Each number is 50 + 12 x the weight over its row's rms, rounded and kept within 0 to 99. Layers, rows and columns count from 0. The size before them is the row's rms in percent of the matrix's.

# layer 2 MLP up, 768x384, rms 0.144, rows 428-478, columns 128-191
109:44 67 51 53 46 53 46 32 56 73 45 45 51 48 69 60 40 49 46 60 51 47 57 35 60 44 49 33 48 51 49 46 67 50 34 41 50 48 52 67 53 31 53 68 48 47 56 70 72 21 47 57 55 44 48 57 38 17 63 64 71 49 46 74
103:68 33 27 58 40 35 51 50 55 44 46 46 72 49 47 58 56 54 35 58 19 62 42 58 49 22 40 52 57 47 49 52 73 66 76 61 56 38 60 59 28 27 27 34 35 54 57 75 39 39 49 46 40 69 48 49 49 62 28 44 36 67 33 29
104:51 19 36 53 54 53 47 45 62 57 40 56 63 62 50 63 30 59 59 56 48 50 52 33 46 46 49 65 22 50 45 54 48 32 46 46 61 37 62 33 52 57 38 25 44 56 31 63 49 59 52 45 64 62 54 51 38 51 43 58 47 48 43 48
096:65 42 39 54 38 54 48 49 58 52 40 46 35 37 43 48 76 67 48 32 30 35 49 60 61 54 52 62 39 56 51 30 65 37 54 65 66 51 57 57 65 48 58 40 46 38 64 66 64 43 47 57 67 49 56 44 71 53 46 49 41 63 46 63
096:38 64 22 62 29 53 65 60 46 22 59 41 53 44 43 34 54 52 59 60 35 39 53 63 70 54 71 59 27 38 61 67 48 42 61 46 56 54 45 57 38 33 44 46 37 65 43 43 44 49 68 49 59 53 65 32 55 50 59 48 45 50 44 58
096:69 64 48 45 51 37 59 54 50 57 60 50 54 39 53 43 27 65 42 60 36 65 50 42 49 60 31 72 46 43 73 52 59 25 50 56 40 60 39 44 51 40 45 24 44 66 61 36 51 27 23 67 56 46 49 48 55 57 31 44 27 72 67 49
103:61 41 54 49 40 21 51 51 45 56 56 59 54 53 46 64 60 51 73 36 47 54 39 36 40 39 49 29 73 51 37 65 43 53 46 57 79 45 42 53 46 32 43 40 42 32 58 58 38 29 57 64 65 34 56 40 53 76 27 32 40 69 49 36
099:51 24 64 47 61 56 59 80 43 32 46 64 46 67 30 57 46 59 25 27 40 46 46 42 52 60 44 43 48 30 61 45 75 61 28 51 44 33 30 41 49 61 58 51 72 66 54 47 45 56 41 34 64 59 34 53 49 75 70 58 45 39 60 75
102:64 46 37 44 45 45 41 63 54 58 25 48 41 81 60 47 67 58 37 45 58 38 51 34 63 87 71 33 44 57 44 42 58 70 38 18 52 50 47 32 45 61 56 44 64 63 58 53 38 44 61 38 62 43 62 31 46 49 61 78 67 68 49 43
096:50 45 79 53 43 75 50 35 63 45 44 56 47 62 68 37 50 47 48 54 76 52 64 49 33 56 51 27 44 51 37 66 30 77 53 40 58 59 64 41 41 50 57 51 45 60 53 52 42 50 46 44 39 55 32 48 49 36 52 50 52 38 39 57
093:67 48 44 31 45 59 51 24 55 57 60 46 45 41 47 57 28 66 73 53 34 37 43 42 54 51 44 18 54 48 72 63 15 33 68 54 46 52 38 61 59 52 43 55 47 49 51 72 42 62 66 57 48 54 42 40 60 33 63 39 42 18 79 57
096:39 46 44 69 63 78 56 52 61 53 52 61 69 33 38 59 49 61 55 40 46 41 33 48 48 53 51 56 58 35 46 60 36 62 69 79 31 52 30 58 45 49 63 67 42 63 48 45 58 55 50 41 30 60 41 53 53 49 75 43 62 55 26 46
099:30 52 34 29 48 56 67 38 51 39 46 49 55 49 63 52 21 49 45 52 67 56 76 83 65 56 50 61 39 48 39 58 52 76 60 42 15 56 56 56 55 50 53 44 51 39 49 49 38 68 42 49 63 54 32 50 58 55 55 37 64 32 64 47
098:66 60 83 52 34 59 51 62 65 44 87 57 51 70 55 43 55 59 44 59 55 49 48 41 34 60 42 54 56 42 59 64 40 33 53 62 58 47 31 52 60 55 23 48 56 70 46 34 49 41 48 56 52 20 61 83 50 50 57 41 58 55 57 64
092:45 56 51 65 44 67 39 58 50 36 43 20 51 54 55 73 54 44 36 39 61 22 62 63 50 61 64 59 45 55 56 46 72 34 42 46 44 32 59 55 44 58 48 58 66 45 64 59 57 58 34 62 44 46 69 34 44 38 47 46 57 72 56 23
098:43 52 39 52 46 32 50 35 48 46 67 61 56 70 44 60 70 53 66 44 37 47 50 38 50 79 39 39 46 43 45 69 43 37 55 53 37 56 53 35 49 38 48 49 56 52 44 44 56 34 46 37 40 39 43 66 50 66 67 38 39 67 52 76
107:61 48 59 60 65 41 13 52 32 59 47 46 63 55 49 51 60 31 69 47 40 45 49 53 45 62 47 57 50 52 49 44 63 46 50 50 35 83 34 63 56 43 40 34 56 48 59 86 44 65 65 38 76 76 61 36 52 55 18 47 56 46 35 41
106:48 37 45 51 55 50 72 36 50 29 52 52 42 53 37 49 38 59 34 63 40 52 47 54 54 18 52 66 51 33 49 53 52 50 45 47 48 52 58 71 37 55 51 62 62 67 59 50 56 42 59 67 49 45 66 40 60 27 36 30 53 51 53 63
095:62 61 35 58 31 49 41 53 41 37 50 42 36 43 38 42 29 48 49 58 48 40 59 40 51 56 44 48 38 50 24 49 76 76 30 37 59 30 27 49 54 31 55 37 59 53 50 42 44 45 38 44 53 42 54 49 58 38 49 60 76 56 44 42
097:52 62 35 53 10 48 51 65 29 25 69 61 49 66 40 56 28 46 40 57 39 38 61 74 64 29 39 29 43 55 51 52 53 52 74 54 30 60 33 50 70 52 53 57 63 45 63 49 42 36 62 85 63 47 63 42 40 44 58 44 52 41 62 62
102:57 43 69 37 67 49 76 48 63 37 42 47 42 45 44 61 32 70 48 49 40 36 49 61 66 66 64 44 33 48 60 55 41 57 52 54 58 53 68 35 57 63 40 49 57 46 51 53 57 51 54 62 54 69 65 35 54 53 60 54 49 42 48 52
097:53 38 64 46 44 44 67 47 53 70 49 58 51 52 73 43 63 67 49 52 45 33 43 53 30 60 57 45 36 51 48 58 72 65 66 57 47 35 60 63 66 57 40 43 68 59 52 70 52 50 61 44 55 37 41 62 39 52 57 55 58 45 46 57
110:58 52 38 55 56 51 53 44 77 39 38 55 56 49 58 55 58 74 65 37 58 70 53 55 73 55 47 62 37 49 58 52 64 33 66 34 32 42 72 59 51 50 41 59 54 49 53 75 37 72 63 55 51 58 77 52 70 52 49 37 50 77 45 64
103:48 34 45 29 51 42 49 44 44 53 69 28 50 40 59 41 36 43 37 42 40 30 50 57 56 62 58 46 54 46 28 41 39 51 48 29 42 68 51 45 57 32 42 41 62 40 29 43 60 34 62 59 56 53 41 48 54 45 31 38 52 58 38 61
101:47 50 57 52 44 45 48 58 49 43 46 52 44 45 39 47 37 52 57 51 59 50 58 46 35 37 65 41 67 48 50 39 49 63 35 53 47 20 46 54 40 54 45 58 63 34 28 57 44 59 48 43 51 73 34 44 79 42 52 25 36 37 69 56
099:38 57 53 61 44 45 44 63 54 59 32 62 55 36 57 49 49 48 82 69 57 62 40 53 43 47 63 62 48 29 71 43 49 49 64 38 60 61 78 22 46 48 39 55 46 38 31 53 52 49 48 51 52 73 71 52 33 48 38 61 47 56 42 43
100:55 40 37 59 42 47 41 54 79 48 47 63 46 52 50 42 57 47 50 47 55 58 51 45 61 63 72 39 74 73 26 51 29 59 74 54 45 50 56 55 14 51 56 75 48 70 36 36 61 63 58 46 31 63 43 40 70 64 48 50 56 39 41 54
100:50 39 39 56 47 44 45 51 72 66 51 56 45 46 73 55 33 61 42 64 42 58 25 32 69 42 62 34 49 57 58 53 75 38 68 41 70 39 66 89 36 42 53 34 26 63 58 65 57 54 54 47 49 23 57 60 37 27 59 51 36 56 60 37
096:54 38 44 61 55 58 38 37 32 41 44 57 62 44 23 54 54 46 48 62 41 67 61 22 56 41 41 56 65 45 36 48 38 44 61 66 53 40 34 32 53 47 61 42 64 43 52 41 52 54 37 44 73 54 41 46 55 56 51 55 58 49 52 58
104:46 59 74 60 56 49 42 38 77 58 53 45 51 48 75 53 49 43 24 75 44 55 49 66 69 57 44 65 54 49 42 26 48 35 57 51 45 56 41 59 69 42 58 48 60 61 45 61 47 44 46 52 40 41 55 55 33 52 48 37 66 49 46 21
098:60 54 33 55 39 47 51 56 66 46 68 33 45 42 60 58 43 35 63 46 65 52 49 52 61 30 60 59 58 50 50 41 48 43 47 41 56 41 68 42 49 32 51 60 58 37 47 67 40 46 57 57 36 32 53 74 59 44 63 42 58 66 74 34
099:51 44 80 42 47 42 52 54 59 63 57 76 49 24 26 71 48 45 49 61 50 64 36 66 29 52 60 55 41 64 58 51 56 71 62 53 38 47 48 38 58 63 35 47 52 65 42 41 60 39 49 52 79 53 69 47 39 44 66 39 55 59 25 49
098:80 72 45 72 54 56 62 40 44 49 58 50 30 54 36 56 34 46 51 45 52 53 59 67 39 46 61 55 47 55 61 53 35 49 36 50 24 34 38 51 40 36 29 52 36 66 47 57 38 43 55 60 58 55 37 37 77 23 52 57 51 28 62 38
097:45 44 45 52 46 52 40 58 44 36 39 29 59 62 51 62 75 54 63 42 62 54 68 37 59 29 55 61 32 36 48 35 40 53 61 37 56 42 53 53 69 39 37 50 23 53 50 80 52 51 62 48 58 58 43 27 59 33 66 30 40 70 45 54
092:42 39 54 44 44 97 59 64 64 62 52 38 51 37 34 30 58 73 60 43 56 27 61 26 47 75 33 30 67 44 58 34 60 46 47 65 46 54 55 30 48 60 37 48 53 73 55 58 56 55 52 36 45 34 38 60 40 41 52 56 45 47 68 43
098:62 39 47 72 67 52 31 61 46 67 34 63 34 75 53 50 38 52 52 44 45 51 48 68 54 53 47 26 47 44 30 35 52 44 35 37 49 32 46 38 47 69 65 69 36 42 42 47 38 53 51 62 51 32 46 56 38 54 50 47 42 51 41 60
096:51 53 41 41 50 30 50 45 51 30 57 57 28 35 42 50 48 68 53 55 38 47 18 62 70 52 61 45 54 36 51 65 64 58 49 58 39 69 59 65 54 28 48 53 78 34 52 48 52 31 41 45 48 69 43 70 62 53 52 57 37 67 49 40
094:50 53 49 38 51 55 69 47 58 53 39 60 40 40 39 40 71 53 53 46 65 41 35 58 65 43 57 45 50 35 57 49 37 51 50 41 29 62 49 56 59 49 38 60 37 56 37 59 53 37 57 63 58 38 65 75 53 63 58 71 52 54 34 62
103:40 46 65 46 64 45 41 46 48 59 38 45 54 56 56 38 73 42 45 47 58 42 58 07 48 55 59 42 53 37 34 44 44 59 63 44 52 53 25 41 44 55 45 81 39 25 63 57 41 56 57 47 56 50 47 40 74 67 45 49 55 51 40 27
095:47 54 59 57 64 34 85 70 36 56 45 37 64 54 67 43 48 63 47 26 70 72 50 25 58 49 52 45 54 39 45 57 57 71 40 73 48 49 59 52 58 54 50 50 56 45 61 44 40 74 53 53 49 47 53 45 57 41 38 46 62 32 30 54
098:79 68 51 47 56 36 52 60 30 53 50 49 56 66 34 46 49 56 63 47 61 45 51 52 31 28 39 48 45 45 48 58 27 59 54 46 55 63 35 61 14 41 43 53 50 68 72 57 28 58 33 30 43 47 53 68 40 49 58 21 59 53 54 42
091:39 64 61 61 66 62 53 43 54 36 35 44 57 41 62 50 65 35 57 36 41 29 41 41 52 48 59 54 31 56 40 62 35 43 52 67 51 54 57 43 29 70 57 47 40 48 65 33 48 41 63 41 46 47 44 61 47 42 40 48 52 35 44 52
095:54 32 62 62 51 46 68 54 64 58 45 36 56 32 32 46 55 43 66 22 43 49 39 46 35 73 61 54 66 55 68 49 63 36 42 56 41 50 65 55 59 37 52 63 58 56 60 46 54 37 47 59 55 57 39 43 55 46 41 69 60 64 46 55
108:47 55 46 50 72 39 46 61 62 38 48 78 44 64 27 21 45 40 65 47 49 42 52 38 36 45 53 67 62 51 59 36 47 40 58 46 39 64 60 40 52 57 56 63 18 49 65 43 69 59 45 65 53 35 69 38 42 37 68 37 37 55 25 55
092:40 61 46 44 49 60 46 53 54 85 62 46 59 44 24 46 39 42 56 33 50 52 47 47 62 27 33 47 46 39 50 59 43 59 48 56 69 62 33 59 53 51 28 56 45 58 66 70 43 46 42 59 73 31 41 45 63 57 45 54 68 32 42 48
093:36 38 66 48 67 49 66 44 54 15 50 44 39 53 45 47 58 31 34 42 38 50 45 46 58 57 56 40 41 45 42 46 56 60 66 46 62 40 36 54 52 50 72 41 34 34 36 56 43 60 22 28 46 46 39 61 60 57 50 59 61 47 54 41
099:77 58 66 53 48 46 42 43 35 64 48 34 57 45 51 51 37 46 59 68 45 61 61 51 50 32 43 70 58 56 59 66 70 53 57 49 46 51 69 51 55 64 31 40 69 50 58 43 48 54 56 44 38 72 50 68 52 64 58 47 52 54 63 40
106:46 54 64 39 69 70 51 54 68 74 47 45 49 56 42 55 48 30 46 70 67 50 50 41 40 70 71 58 50 47 52 29 46 46 44 64 33 45 50 52 57 54 49 43 54 38 21 47 33 58 50 45 68 60 42 58 32 61 75 60 46 52 59 35
099:49 51 53 72 55 44 41 64 42 62 64 52 44 51 43 49 33 27 29 42 49 30 56 47 52 42 51 54 22 49 48 41 53 50 68 46 57 60 64 39 27 51 46 42 50 56 67 57 62 31 54 45 43 47 33 73 40 51 55 39 48 36 40 52
095:37 36 49 62 39 77 66 44 56 46 55 44 42 46 54 67 65 57 46 18 75 43 45 34 54 55 46 48 66 53 50 43 61 72 59 62 53 50 56 61 48 50 60 47 48 59 73 48 39 60 32 34 78 63 47 54 51 55 61 48 62 55 64 40
100:33 61 66 52 57 51 19 49 44 40 49 34 59 41 59 55 42 46 41 23 39 32 45 54 38 29 42 42 48 41 46 38 39 50 68 56 50 36 50 56 34 46 68 55 41 44 40 53 73 51 58 47 51 58 35 26 56 41 52 36 59 28 70 36